{"n_layer": 11, "n_head": 14, "n_kv_head": 14, "vocab_size": 32768, "positions": "rope", "qk_norm": false, "warmup_steps": 248, "schedule": "wsd", "decay_fraction": 1.0, "seq_len": 512, "steps": 11078, "dataset": "wikipedia_en"}
Each number is 200 + 40 x the weight over the matrix's rms, rounded and kept within 0 to 999. Layers, rows and columns count from 0.

# up: layer 5 MLP up, 4800x896, rms 0.0299, rows 2415-2454, columns 56-111
# down: layer 5 MLP down (transposed), 4800x896, rms 0.0299, rows 2415-2454, columns 56-111
# gate: layer 5 MLP gate, 4800x896, rms 0.0299, rows 2416-2455, columns 56-111
up2415,179,193,203,152,248,193,227,156,207,149,217,231,280,203,212,228,181,224,261,225,236,137,225,180,221,225,228,173,208,186,210,215,225,146,216,210,132,178,167,217,251,165,140,165,214,200,219,215,173,188,167,256,164,222,190,187
down2415,195,179,164,259,165,180,244,216,178,143,277,184,218,246,204,249,228,203,225,234,189,237,185,247,132,253,209,219,184,201,177,201,202,199,266,103,176,204,233,171,191,135,204,117,202,202,266,203,230,202,112,239,258,194,221,204
gate2416,192,202,168,213,158,196,203,217,173,216,138,161,275,275,151,253,209,254,163,182,231,260,148,166,202,257,192,159,254,238,147,212,117,251,189,165,201,198,251,173,219,214,218,209,200,149,192,178,264,205,251,211,190,220,155,243
up2416,262,169,229,172,166,179,232,263,156,171,133,165,192,187,164,251,237,190,172,273,183,228,137,183,198,92,276,258,230,109,133,199,278,109,246,153,214,164,124,173,195,240,168,221,187,202,150,222,226,207,228,187,122,187,184,207
down2416,187,243,113,136,207,231,225,218,200,149,219,148,186,232,206,202,235,168,247,179,244,219,163,257,136,291,187,197,192,187,68,159,123,282,168,186,204,202,187,269,147,222,119,202,168,278,208,230,269,188,221,202,187,258,126,267
gate2417,212,169,226,109,238,150,264,256,168,202,167,128,221,217,196,167,196,192,210,194,169,250,254,229,233,187,232,276,247,210,196,279,261,298,177,224,159,130,124,264,227,189,148,198,152,180,151,181,214,213,139,242,119,253,247,222
up2417,146,235,236,228,149,184,233,230,193,210,201,143,138,160,188,248,190,207,247,207,159,148,271,225,184,130,197,193,298,174,180,128,188,211,176,223,213,246,197,199,196,205,204,230,198,220,255,207,158,209,190,200,242,185,195,220
down2417,209,146,180,209,151,142,230,188,189,143,206,228,212,168,241,195,325,233,176,96,143,192,273,199,178,225,234,193,123,190,214,223,200,206,241,181,250,195,181,139,204,194,197,195,197,155,159,254,211,263,209,209,204,128,224,216
gate2418,174,176,148,167,178,177,175,232,333,276,169,179,130,208,206,194,225,250,207,204,153,221,208,238,221,240,166,222,168,208,113,213,255,249,253,202,138,163,176,153,173,222,257,195,182,183,179,253,183,244,150,191,234,176,253,186
up2418,224,190,163,217,262,204,191,236,227,193,212,166,206,160,158,209,150,105,189,234,229,188,271,212,210,195,288,227,188,169,201,222,232,157,193,289,142,199,237,193,202,225,212,209,159,244,222,130,173,231,253,211,167,199,226,253
down2418,198,164,232,247,181,171,172,217,186,195,278,180,194,195,242,200,215,259,143,153,164,152,117,219,242,99,209,123,163,189,176,178,298,212,198,201,297,182,181,176,184,246,260,212,221,215,263,207,198,213,159,242,245,246,282,236
gate2419,262,154,137,115,261,261,247,255,217,199,170,227,177,186,157,255,179,135,245,204,165,250,190,263,268,206,223,304,221,191,261,181,211,221,242,170,133,193,215,166,163,252,137,171,195,236,127,132,212,181,241,233,201,183,184,187
up2419,186,177,165,221,196,211,185,132,197,223,180,216,154,233,171,144,229,175,141,216,100,199,202,222,172,171,159,202,168,223,141,256,150,197,215,182,187,188,170,256,269,173,199,188,135,249,185,206,146,211,180,183,153,201,226,202
down2419,252,176,151,222,128,196,215,224,172,189,243,226,234,302,198,195,219,216,108,131,213,251,155,149,227,198,203,164,227,102,213,187,190,205,131,299,237,239,185,204,166,162,186,129,169,156,209,148,160,182,227,233,221,177,141,127
gate2420,157,189,235,237,207,198,230,197,127,237,217,195,186,219,202,298,250,142,228,126,231,182,198,215,234,173,209,277,165,289,244,216,191,208,218,256,145,191,143,209,281,194,223,118,261,233,187,254,201,110,193,215,202,135,156,318
up2420,194,238,184,236,252,169,274,175,222,234,244,214,247,152,242,206,155,223,173,229,195,217,165,181,157,243,237,223,200,174,186,206,197,163,170,200,294,233,231,141,267,243,165,143,234,172,136,210,236,183,158,199,184,261,239,219
down2420,201,244,208,243,191,156,169,239,144,215,127,205,117,200,233,171,271,241,160,227,166,240,171,177,247,194,211,186,204,206,197,235,201,231,236,212,198,174,135,189,149,231,293,275,215,138,264,128,163,193,248,218,229,197,238,135
gate2421,235,160,238,277,194,260,199,175,216,204,208,169,165,187,170,174,218,84,249,166,71,265,181,205,151,243,250,160,212,280,164,245,124,189,180,191,254,135,263,117,134,218,223,168,219,202,149,266,163,202,151,158,220,149,205,237
up2421,191,271,199,239,208,197,214,204,167,191,175,208,176,250,156,157,212,198,172,220,143,194,163,218,191,157,204,196,164,213,193,216,126,213,189,199,229,174,184,212,253,211,221,138,173,178,214,246,203,124,206,195,157,190,194,214
down2421,139,191,201,224,236,240,217,148,187,272,201,244,245,97,175,300,221,230,233,160,209,164,226,180,124,233,206,237,260,222,130,202,201,194,226,154,176,207,247,208,172,229,150,245,210,179,241,195,284,228,184,235,271,232,142,191
gate2422,232,219,192,226,257,317,228,144,126,217,147,158,215,112,154,252,157,207,331,182,193,237,150,141,151,221,188,154,210,156,217,200,160,236,275,111,179,249,141,180,225,285,220,200,201,181,185,216,166,145,138,214,210,229,190,273
up2422,109,119,167,218,119,153,176,195,262,267,201,218,229,208,204,211,233,193,126,158,136,175,160,177,160,175,129,164,211,134,174,199,140,225,200,125,211,187,297,241,219,188,226,200,270,233,244,159,270,214,218,271,189,194,201,255
down2422,306,255,192,120,249,178,191,185,208,187,221,134,202,210,161,231,227,205,219,279,161,280,165,212,282,174,142,194,192,151,262,229,224,165,200,191,57,247,147,181,226,121,185,136,183,211,242,228,254,125,154,177,212,149,169,263
gate2423,166,232,135,203,248,248,190,202,163,237,163,200,136,258,154,195,238,161,222,270,137,222,231,198,249,166,144,226,140,194,127,224,148,249,135,208,199,139,173,133,202,270,261,235,219,212,176,165,206,174,203,112,222,183,216,169
up2423,275,182,195,179,183,225,228,207,185,89,192,148,227,121,152,255,153,121,121,181,234,238,254,233,186,261,168,210,230,237,214,217,178,195,199,147,182,218,188,203,158,184,231,191,187,168,233,214,248,179,146,224,257,179,155,269
down2423,202,217,178,164,177,170,245,202,257,246,146,219,231,205,151,131,245,206,159,224,227,247,249,145,191,190,187,182,181,268,156,214,224,217,205,129,182,184,257,214,220,216,281,190,219,216,195,220,138,180,146,151,267,300,205,289
gate2424,221,180,215,215,179,161,205,197,133,193,153,237,155,240,181,112,264,204,226,174,190,223,131,223,247,139,224,237,183,222,157,308,211,153,238,156,170,147,145,291,184,230,179,116,209,172,176,197,223,260,181,151,152,200,228,128
up2424,138,177,204,194,213,223,155,258,167,154,238,229,254,204,231,230,215,172,247,183,234,207,176,137,178,122,276,210,191,175,194,129,161,135,171,137,173,174,141,157,172,207,221,260,229,223,130,268,163,266,196,190,251,194,185,198
down2424,283,249,200,192,212,226,191,69,252,145,177,185,174,187,216,227,195,182,145,196,97,149,186,186,211,206,117,223,204,203,284,151,108,226,202,264,154,284,182,182,224,205,172,220,192,259,161,199,219,204,190,213,245,181,184,181
gate2425,182,193,144,223,212,253,238,198,170,134,163,118,176,211,190,206,217,169,199,208,191,230,202,177,210,231,239,220,201,223,130,189,238,236,180,201,165,250,268,268,199,186,212,227,220,169,256,225,186,198,169,148,163,235,202,164
up2425,163,216,208,203,240,138,217,94,278,199,170,279,174,138,213,238,255,234,220,171,178,210,139,257,206,239,175,237,143,249,224,181,225,132,201,129,185,228,183,228,257,228,124,240,230,218,187,144,151,217,203,261,168,192,229,191
down2425,144,233,225,249,266,216,186,163,134,254,114,240,197,240,245,251,202,221,226,202,172,201,183,262,222,229,178,218,160,231,209,173,269,191,254,158,156,162,233,223,185,219,251,191,217,296,131,245,179,165,231,205,127,184,236,174
gate2426,260,110,178,206,194,204,141,165,178,152,139,172,277,244,186,202,213,279,143,214,149,194,234,179,208,199,206,195,210,215,234,244,233,285,274,210,128,219,213,221,238,169,189,146,217,205,193,160,145,260,231,191,234,261,202,242
up2426,169,238,283,202,141,198,215,238,163,207,136,186,241,136,199,142,227,203,208,179,208,271,146,164,233,222,214,226,229,199,211,183,247,216,194,186,217,185,124,290,197,238,126,167,260,242,232,289,121,175,271,214,254,120,240,253
down2426,190,162,188,269,276,179,84,212,202,262,255,157,253,220,225,272,171,163,218,98,164,179,271,132,200,186,221,173,242,157,167,164,179,223,254,164,196,156,213,210,197,267,202,236,206,231,255,173,261,121,224,265,210,219,196,233
gate2427,215,197,161,235,210,182,242,181,197,176,171,202,281,212,121,216,172,152,159,166,208,192,169,168,215,142,233,239,230,200,243,194,154,175,194,263,198,222,226,194,235,251,172,187,208,147,151,206,132,202,163,218,231,157,205,247
up2427,195,290,180,198,224,195,208,232,206,172,187,202,202,233,151,257,204,180,171,175,165,196,280,292,216,173,245,217,244,226,205,220,165,187,186,191,172,210,187,163,100,206,201,176,184,226,165,247,105,220,261,184,159,166,201,94
down2427,262,154,232,172,197,206,251,179,168,248,239,277,218,224,217,215,217,284,191,220,229,183,148,183,133,195,197,243,176,187,258,144,215,158,168,288,148,187,205,159,195,174,223,130,179,179,243,202,206,235,165,173,112,161,167,212
gate2428,209,195,147,122,188,237,206,263,228,202,161,157,162,174,214,252,178,208,203,202,159,163,239,196,186,213,126,167,204,248,179,180,169,239,208,158,141,200,122,196,188,136,207,146,208,184,165,242,193,146,149,232,196,230,185,198
up2428,289,239,259,168,187,300,208,187,250,186,181,245,211,154,250,210,286,284,199,164,213,230,189,147,227,153,107,214,228,238,278,218,165,201,226,192,257,262,173,225,179,244,185,188,190,172,171,256,233,171,266,230,166,234,103,180
down2428,229,213,214,205,213,162,221,220,257,151,139,186,146,160,126,169,187,180,112,210,186,164,263,221,200,197,165,211,208,182,242,223,222,226,190,137,206,167,145,198,165,178,187,264,260,148,219,225,241,205,109,124,245,213,203,186
gate2429,187,204,184,198,255,205,244,177,193,194,161,206,179,185,190,161,216,173,262,156,254,220,213,203,211,164,197,192,88,222,180,182,207,193,168,191,238,159,212,186,118,167,235,265,203,234,222,196,260,283,132,239,159,226,156,284
up2429,240,129,141,228,123,199,181,190,261,197,199,290,234,226,148,209,126,213,152,264,180,236,239,163,247,226,122,74,250,103,224,169,235,174,229,261,236,200,182,172,160,203,201,192,136,221,184,202,129,140,193,223,216,240,180,233
down2429,202,207,267,237,212,191,201,176,205,194,85,227,168,171,203,235,271,151,227,161,207,172,230,213,240,174,165,159,229,208,162,279,211,209,199,222,140,197,196,200,183,154,298,178,232,181,193,213,246,195,131,176,193,226,168,294
gate2430,141,233,197,226,174,194,215,193,202,203,172,110,130,187,149,224,199,180,179,198,253,221,181,215,265,183,178,189,169,217,180,208,171,209,218,160,166,182,193,248,184,166,226,224,185,123,198,159,125,158,205,186,238,169,250,244
up2430,174,216,252,214,242,223,255,204,224,228,191,158,143,147,178,247,212,214,183,223,213,174,168,233,196,197,195,235,193,229,159,188,167,240,204,187,150,214,137,182,174,182,211,248,132,151,201,156,220,168,200,209,195,174,281,220
down2430,221,218,217,234,305,225,190,134,235,191,315,126,186,199,252,245,258,256,225,216,243,82,197,193,184,221,263,147,224,187,305,107,161,171,184,261,174,211,225,161,166,242,220,316,133,236,173,178,243,225,262,237,223,151,234,243
gate2431,180,235,217,168,244,169,274,149,211,172,173,155,223,238,217,127,134,189,179,275,287,220,213,197,215,250,222,202,211,201,214,201,181,210,264,209,176,163,157,268,167,209,184,191,155,154,220,194,280,242,150,210,258,196,179,237
up2431,214,157,219,164,218,174,286,164,237,216,209,232,203,199,146,230,313,163,182,92,214,143,161,317,137,229,230,215,194,178,180,216,165,282,208,285,162,138,199,220,180,182,150,199,263,189,213,197,229,209,218,229,220,228,142,196
down2431,211,225,220,242,243,174,114,174,193,134,211,231,182,207,208,201,141,141,185,204,215,261,200,194,277,232,190,207,202,170,145,160,186,214,151,166,157,173,241,237,238,195,156,198,152,223,238,131,213,277,175,243,191,220,255,183
gate2432,243,220,159,166,172,201,187,262,96,245,105,211,246,215,223,214,168,207,195,238,270,210,204,204,191,212,241,160,212,248,163,166,179,251,173,194,207,229,248,146,201,185,224,209,191,206,210,276,174,218,179,219,156,147,180,198
up2432,274,218,255,133,192,190,191,177,213,178,156,252,205,251,187,235,209,138,169,163,224,267,130,255,140,211,167,193,216,164,235,176,161,160,223,202,144,163,211,204,175,217,272,276,254,222,254,183,206,147,173,271,153,211,171,213
down2432,267,239,165,259,203,200,188,199,182,159,224,218,201,149,196,169,194,162,231,134,179,216,134,158,260,208,159,141,164,279,121,164,229,188,216,226,148,238,179,237,281,234,251,163,259,238,219,200,167,171,204,224,221,182,258,180
gate2433,134,169,219,175,138,185,235,260,151,213,201,225,158,214,207,253,264,135,216,157,230,292,166,184,190,193,161,258,196,216,197,230,172,162,200,202,229,186,247,163,254,188,252,138,223,223,187,195,196,123,216,237,267,233,213,266
up2433,236,233,143,223,201,190,183,157,257,257,199,198,176,176,192,157,236,177,217,151,212,238,217,217,175,130,213,294,201,208,218,165,214,145,219,199,255,230,187,211,188,209,226,228,155,231,266,193,169,167,166,189,155,134,144,193
down2433,223,129,188,180,212,193,281,233,219,196,80,174,202,277,229,187,194,220,184,262,242,253,198,213,222,260,212,215,211,259,200,192,231,278,225,185,205,101,234,185,189,194,157,108,246,187,214,136,175,228,250,218,244,210,196,247
gate2434,195,178,146,279,202,124,254,206,191,229,217,159,203,244,134,228,147,149,199,272,189,177,247,223,240,218,237,222,145,220,175,195,157,291,180,222,176,189,144,216,224,232,166,115,241,194,102,183,230,175,138,218,177,228,219,167
up2434,220,208,222,263,251,245,203,178,186,185,223,143,193,184,166,218,207,259,133,183,263,183,255,198,109,194,173,263,224,259,162,162,172,238,227,239,161,267,269,220,223,237,132,240,235,205,187,206,185,254,201,205,228,161,254,257
down2434,166,189,308,210,149,160,296,218,167,159,284,242,214,194,141,203,151,127,227,180,217,216,232,188,198,240,141,132,141,230,200,169,213,179,181,174,210,242,163,115,192,181,247,181,128,145,206,248,162,183,166,170,245,212,197,183
gate2435,208,295,172,147,207,132,211,250,164,167,177,206,224,236,168,213,179,263,208,225,253,243,188,186,272,137,253,281,221,213,229,142,258,208,229,209,78,237,254,196,225,189,219,171,169,253,192,176,172,169,238,184,194,165,123,187
up2435,203,204,163,134,181,151,219,238,184,245,173,202,227,160,211,164,211,206,202,144,242,174,155,248,162,182,209,205,200,167,153,247,197,260,188,176,143,178,160,255,180,234,167,273,265,238,227,182,186,239,214,212,288,209,206,189
down2435,246,224,146,156,229,220,241,226,117,170,203,191,276,202,188,196,166,243,186,196,187,215,189,200,221,169,186,203,212,197,302,150,139,201,181,207,159,207,199,216,266,268,252,146,201,201,180,199,237,223,285,239,121,156,182,161
gate2436,149,209,156,150,136,121,148,223,180,216,174,183,224,174,234,194,222,150,161,195,139,155,148,154,166,168,194,217,128,219,217,235,246,194,151,234,198,177,197,206,113,187,178,201,231,155,222,222,211,248,194,165,193,258,199,297
up2436,187,204,247,233,201,205,179,163,207,151,235,132,193,239,201,171,203,223,123,155,253,204,185,273,128,156,215,235,138,187,214,174,156,140,159,238,264,195,230,273,207,191,229,188,175,244,271,165,168,238,222,156,206,169,196,193
down2436,220,256,139,155,288,221,166,134,213,181,177,206,203,220,179,173,168,273,265,212,234,186,179,180,183,272,129,171,215,222,181,211,228,259,213,183,248,204,159,109,244,118,184,224,131,141,161,179,223,169,235,263,184,154,209,155
gate2437,206,228,128,156,168,199,214,216,215,209,192,202,234,137,125,185,246,170,239,183,185,221,230,170,183,210,221,204,168,212,263,233,242,215,154,201,183,223,215,142,210,190,252,158,220,148,158,198,225,183,191,87,305,243,209,253
up2437,166,207,175,204,264,170,224,105,188,165,190,253,222,209,193,156,185,247,192,277,242,154,211,199,168,224,200,195,215,247,194,196,236,165,121,161,235,189,164,218,213,228,179,191,194,123,237,255,198,167,170,242,267,198,149,176
down2437,102,287,217,250,180,217,152,196,223,246,195,169,259,261,160,193,163,207,178,168,217,167,202,272,192,170,180,178,144,173,189,158,184,231,190,207,241,176,171,231,202,194,168,168,243,270,184,153,213,288,196,190,198,232,163,144
gate2438,227,247,187,211,343,214,245,263,174,162,197,173,135,161,255,241,137,84,232,211,197,173,227,116,172,168,234,185,116,203,179,262,151,234,179,249,203,209,210,184,181,147,246,123,183,141,219,173,190,210,227,206,256,280,175,230
up2438,134,186,276,142,206,231,162,192,204,214,184,178,209,136,272,229,145,187,111,209,175,192,181,309,263,189,133,95,245,231,195,197,213,174,207,190,229,179,203,167,185,263,128,228,230,233,210,191,247,193,205,212,177,154,173,193
down2438,282,176,147,244,155,139,239,237,191,189,184,286,253,211,155,265,150,266,240,187,180,222,213,172,202,169,257,183,200,208,278,227,126,192,231,194,136,257,268,169,175,176,160,174,200,200,170,224,182,138,251,259,158,191,210,218
gate2439,205,182,183,94,136,193,285,210,223,133,137,219,205,159,265,302,177,174,181,177,218,178,218,235,194,239,158,230,166,183,190,169,223,226,139,132,132,187,182,143,191,183,178,221,167,195,231,174,297,205,229,156,143,198,161,189
up2439,223,242,182,143,217,187,227,223,122,172,202,112,243,208,166,117,228,162,164,210,231,199,195,266,292,229,246,178,191,139,123,188,177,295,318,165,239,196,174,218,151,219,218,286,131,177,164,147,237,203,246,223,235,157,216,211
down2439,212,177,207,184,224,257,237,203,211,228,65,174,175,184,188,242,221,241,237,180,200,227,240,124,186,198,191,163,198,256,216,133,208,113,162,257,148,137,182,211,220,183,165,155,204,145,170,228,216,174,138,135,205,142,192,186
gate2440,199,218,165,221,242,180,225,176,205,319,213,223,160,181,232,165,176,262,223,228,240,227,267,191,191,246,267,198,181,209,143,196,177,186,241,149,117,239,216,251,149,284,232,179,136,139,138,214,222,198,147,209,220,227,245,164
up2440,197,160,172,211,166,207,212,187,189,149,210,212,256,123,136,220,178,184,190,178,226,251,263,196,209,253,234,210,145,165,206,212,239,129,179,188,216,225,156,230,234,189,145,248,203,190,237,240,207,184,218,266,150,222,219,270
down2440,257,284,191,209,137,149,197,231,243,227,250,197,203,214,202,166,232,210,180,160,239,161,167,207,210,221,230,146,191,226,207,196,197,113,233,220,218,213,193,199,233,86,270,178,139,262,248,217,217,193,210,163,155,148,129,166
gate2441,205,158,47,199,206,201,119,225,217,211,170,198,180,173,198,236,182,225,201,129,179,215,211,172,204,235,150,198,271,209,266,120,263,152,211,240,237,200,182,148,185,150,146,197,216,251,219,153,162,231,174,227,156,207,252,278
up2441,213,195,228,195,173,229,216,232,122,214,231,218,228,215,197,264,167,105,145,280,189,195,225,260,149,139,242,291,198,261,160,224,174,137,210,233,159,276,116,183,164,169,200,175,255,172,197,179,135,206,215,156,196,182,197,163
down2441,223,217,271,220,227,154,210,242,152,186,166,300,168,208,154,261,184,225,189,123,132,226,153,216,240,227,224,157,169,188,298,226,236,243,143,165,225,173,221,234,159,219,253,216,195,190,202,136,212,192,147,173,207,194,184,221
gate2442,182,155,173,157,228,173,177,229,204,193,163,195,166,166,181,256,219,186,231,209,233,268,238,224,196,154,181,153,300,202,269,152,138,239,114,123,188,163,188,187,121,132,151,181,187,207,214,216,249,226,148,161,233,251,154,217
up2442,216,184,200,173,206,135,304,233,188,278,232,212,192,249,238,230,151,162,162,121,172,273,247,206,226,202,282,170,250,219,236,177,186,256,144,236,131,180,182,207,181,194,204,214,230,218,155,134,198,236,258,176,272,140,210,154
down2442,154,201,128,207,202,208,176,197,185,307,124,238,266,175,152,173,163,133,165,239,151,192,255,177,181,261,147,164,145,197,218,244,166,143,194,197,194,189,175,242,236,216,182,213,162,175,167,236,261,233,208,223,186,183,267,199
gate2443,254,208,177,242,238,157,179,283,203,150,142,149,268,169,152,142,199,172,251,188,215,173,209,227,211,231,133,221,214,223,189,180,157,222,174,153,177,147,238,114,188,226,190,200,232,227,249,222,219,190,238,163,169,180,221,246
up2443,255,203,200,198,194,209,191,183,147,187,159,132,202,183,188,198,221,201,174,178,213,180,242,149,216,145,245,181,227,221,205,225,249,233,302,212,191,177,207,191,174,235,215,251,196,147,163,166,166,203,226,236,115,276,122,235
down2443,159,196,150,136,272,252,169,237,242,129,234,200,194,195,151,219,157,184,190,158,221,241,134,284,183,192,177,251,223,219,160,223,179,143,180,162,163,155,208,192,171,211,227,172,251,284,265,181,141,174,256,203,206,217,193,226
gate2444,171,194,199,199,100,162,157,227,222,245,143,260,164,242,115,214,275,172,214,141,188,216,226,196,150,179,185,214,192,261,169,255,228,171,229,167,129,182,187,211,190,123,116,157,221,228,152,229,138,170,222,259,195,220,248,257
up2444,156,188,143,290,197,168,178,179,227,215,195,270,264,216,146,208,255,213,180,217,227,215,192,74,173,139,210,171,213,134,153,182,212,219,180,225,218,264,202,150,239,131,199,176,186,196,219,248,248,207,220,198,182,151,172,151
down2444,206,157,214,233,265,168,209,255,183,201,250,195,303,194,248,226,202,178,260,204,171,226,176,208,198,220,195,243,208,138,137,155,219,263,235,193,301,191,220,202,193,217,244,231,88,186,241,186,151,207,208,224,163,214,158,137
gate2445,182,253,130,264,130,131,224,218,173,198,178,182,260,225,226,191,247,223,213,148,246,203,209,227,199,274,218,195,118,236,194,185,206,245,191,201,215,173,88,252,177,216,237,177,236,161,177,162,135,228,211,189,243,202,216,258
up2445,218,256,184,125,217,174,258,188,152,248,170,252,266,222,119,239,167,214,227,246,214,241,280,253,173,218,152,140,150,198,199,203,210,223,154,233,167,213,157,204,270,158,196,204,166,230,123,129,258,171,166,164,246,196,246,178
down2445,196,193,178,246,243,287,164,210,152,160,135,171,208,166,253,267,218,237,233,154,214,191,161,220,176,198,150,247,162,203,186,163,195,140,176,198,252,127,217,228,162,174,230,240,204,234,235,231,159,172,171,219,163,271,202,267
gate2446,204,258,184,239,207,232,153,184,200,193,179,143,210,218,198,258,175,214,221,202,226,147,157,185,253,227,140,226,200,199,202,266,272,201,204,247,181,169,109,199,246,212,245,188,239,171,210,165,146,188,272,216,145,176,180,220
up2446,148,200,199,122,151,164,175,162,199,271,175,242,153,160,223,258,167,223,209,213,159,162,238,169,199,169,207,191,218,259,206,213,254,186,162,215,238,176,242,224,183,217,258,251,218,242,158,210,211,240,173,141,234,189,158,149
down2446,197,215,288,218,118,239,200,235,225,206,210,182,274,157,243,249,229,223,275,187,186,239,129,214,189,239,160,173,153,229,103,242,161,204,179,239,222,174,201,148,171,158,228,197,294,183,153,215,156,212,237,207,254,156,220,143
gate2447,239,195,203,184,194,201,247,228,168,215,163,147,181,188,140,260,227,176,133,200,201,234,206,228,206,275,219,232,152,239,160,188,200,164,180,245,136,149,167,186,189,251,223,259,218,120,184,184,230,180,165,196,209,193,231,268
up2447,131,161,188,158,205,150,208,245,185,224,220,234,262,190,138,240,191,156,273,180,181,197,168,148,165,264,196,155,212,213,156,198,218,174,139,196,157,175,193,219,232,217,150,226,187,193,182,184,198,159,236,232,217,232,179,197
down2447,182,247,175,190,209,169,208,201,184,212,264,226,217,242,173,193,227,237,279,168,178,161,148,234,231,189,187,136,214,231,201,199,122,150,159,189,239,226,209,248,230,172,165,174,204,264,187,174,185,182,157,173,182,168,223,183
gate2448,183,132,191,170,202,214,172,253,224,184,196,212,173,175,220,205,214,87,197,206,137,199,235,161,242,108,129,179,233,231,184,159,276,180,254,172,144,227,185,170,236,247,192,279,154,192,171,165,272,159,218,181,191,263,250,244
up2448,188,169,204,181,272,256,215,178,208,242,194,170,188,215,166,181,199,199,232,167,230,230,188,246,233,225,158,130,212,190,169,255,153,179,208,222,192,151,205,180,275,259,234,167,194,227,237,160,196,183,180,135,170,146,164,263
down2448,167,206,233,225,142,162,221,224,183,206,163,170,184,204,192,282,172,212,201,174,202,199,188,176,259,202,161,233,185,240,197,176,173,144,135,201,208,152,165,168,242,156,217,171,120,192,125,248,316,166,148,222,210,240,207,153
gate2449,229,120,251,197,212,216,185,231,213,172,124,152,185,136,192,209,147,128,232,203,247,183,240,178,195,225,167,264,237,194,217,235,230,327,216,197,162,269,205,218,226,182,219,269,189,269,160,141,160,131,260,203,182,181,202,157
up2449,226,233,270,208,236,222,255,199,178,204,200,269,203,194,218,211,241,246,208,202,216,191,229,237,157,227,159,199,209,222,189,131,164,170,129,186,183,146,130,236,182,169,168,168,188,166,204,235,172,210,248,262,209,165,300,175
down2449,263,156,228,229,179,264,209,301,184,162,182,175,162,156,143,225,141,178,151,114,220,196,233,262,187,250,252,201,250,200,214,180,209,120,229,186,207,232,220,164,209,172,174,202,203,196,187,174,226,183,260,128,167,222,170,247
gate2450,138,173,199,234,256,130,214,213,153,249,128,126,209,180,201,221,146,156,224,222,168,212,240,143,228,292,211,153,203,240,163,170,193,235,193,190,232,103,152,184,214,251,222,207,189,243,151,249,105,218,206,184,226,218,185,173
up2450,202,136,180,239,245,215,188,220,192,173,163,88,201,164,174,198,174,157,269,213,212,243,216,204,174,212,225,162,213,272,175,217,194,176,139,179,261,159,149,147,205,194,218,205,228,176,227,227,177,229,214,197,225,215,164,165
down2450,154,203,235,226,210,215,200,253,124,210,248,245,190,249,209,229,206,248,213,181,218,112,209,213,111,285,224,287,255,212,120,232,240,214,156,227,247,244,153,168,232,159,193,211,251,148,288,176,240,206,167,169,266,179,202,249
gate2451,136,164,158,189,139,176,148,183,180,184,170,208,169,158,166,159,221,172,179,204,200,214,164,221,255,150,151,240,235,242,230,171,209,176,192,223,193,195,214,186,223,191,224,203,210,195,206,211,206,177,191,154,190,209,170,189
up2451,182,243,300,124,221,213,210,196,183,202,192,187,248,194,215,187,200,172,185,190,142,186,215,153,196,199,199,146,161,224,227,207,189,252,249,231,138,238,224,235,200,167,228,241,194,182,229,166,176,199,197,137,204,154,274,160
down2451,222,183,217,215,175,163,206,203,193,131,200,161,204,141,212,178,193,192,225,159,172,265,136,193,187,235,118,189,181,227,140,187,266,90,142,200,189,261,221,229,193,235,235,203,207,148,199,143,201,245,227,219,242,278,147,215
gate2452,208,193,191,214,115,172,184,197,195,192,187,212,245,179,159,236,198,223,133,223,175,181,226,207,198,170,169,170,200,202,208,147,83,217,172,241,148,192,149,217,250,229,198,227,253,192,249,216,154,242,206,198,166,178,191,179
up2452,117,211,176,225,141,191,176,173,232,173,249,172,202,157,223,130,229,235,177,230,230,231,221,213,160,172,210,127,184,188,157,151,177,227,196,245,145,178,180,260,195,185,242,129,160,215,293,221,123,241,192,195,173,185,237,170
down2452,253,250,207,259,214,129,213,227,138,166,289,229,180,213,248,251,260,117,191,212,216,169,206,252,197,265,146,244,243,270,130,188,169,148,130,173,202,219,196,214,220,213,209,238,176,145,197,181,181,203,211,230,311,168,223,164
gate2453,251,227,217,254,241,113,215,166,188,179,191,162,152,207,216,229,196,187,183,182,183,220,213,191,142,212,162,232,123,260,191,172,226,288,172,277,153,94,204,223,213,226,228,126,112,211,209,218,164,191,193,235,226,218,243,194
up2453,227,179,266,124,186,223,215,188,230,188,222,224,70,206,188,163,181,217,213,201,276,281,265,163,233,256,200,286,192,208,196,276,152,230,167,262,206,128,154,133,222,215,199,249,187,188,220,207,171,227,235,233,204,211,219,182
down2453,178,197,154,131,156,198,213,189,220,227,316,183,278,201,155,133,211,181,246,179,153,247,268,157,272,175,174,286,182,207,226,193,124,174,159,139,263,185,157,184,164,229,173,187,181,205,165,176,174,294,228,181,223,153,250,183
gate2454,237,188,121,198,225,202,278,234,186,152,123,192,185,159,168,254,151,190,150,203,199,255,206,157,289,172,169,173,218,239,221,233,169,195,225,198,189,176,179,134,229,212,192,281,263,128,196,224,166,237,193,216,208,214,126,224
up2454,198,168,162,213,116,176,160,254,233,224,230,179,188,268,259,108,192,173,219,207,214,126,122,195,289,236,250,207,198,229,150,137,191,204,156,226,242,157,274,157,158,239,207,148,194,202,206,244,229,239,173,242,221,241,226,149
down2454,165,181,199,267,190,191,183,198,174,155,183,152,228,175,215,182,243,180,163,138,201,238,211,205,96,150,175,205,203,180,131,197,272,226,221,230,219,196,203,241,225,181,139,152,260,188,236,285,167,193,219,216,147,180,215,214
gate2455,184,238,201,220,201,246,148,201,221,179,179,268,178,213,180,136,155,238,235,189,240,173,252,107,172,239,173,154,249,192,247,266,263,220,249,160,234,228,222,229,190,234,261,199,225,235,230,214,221,161,141,218,167,179,156,226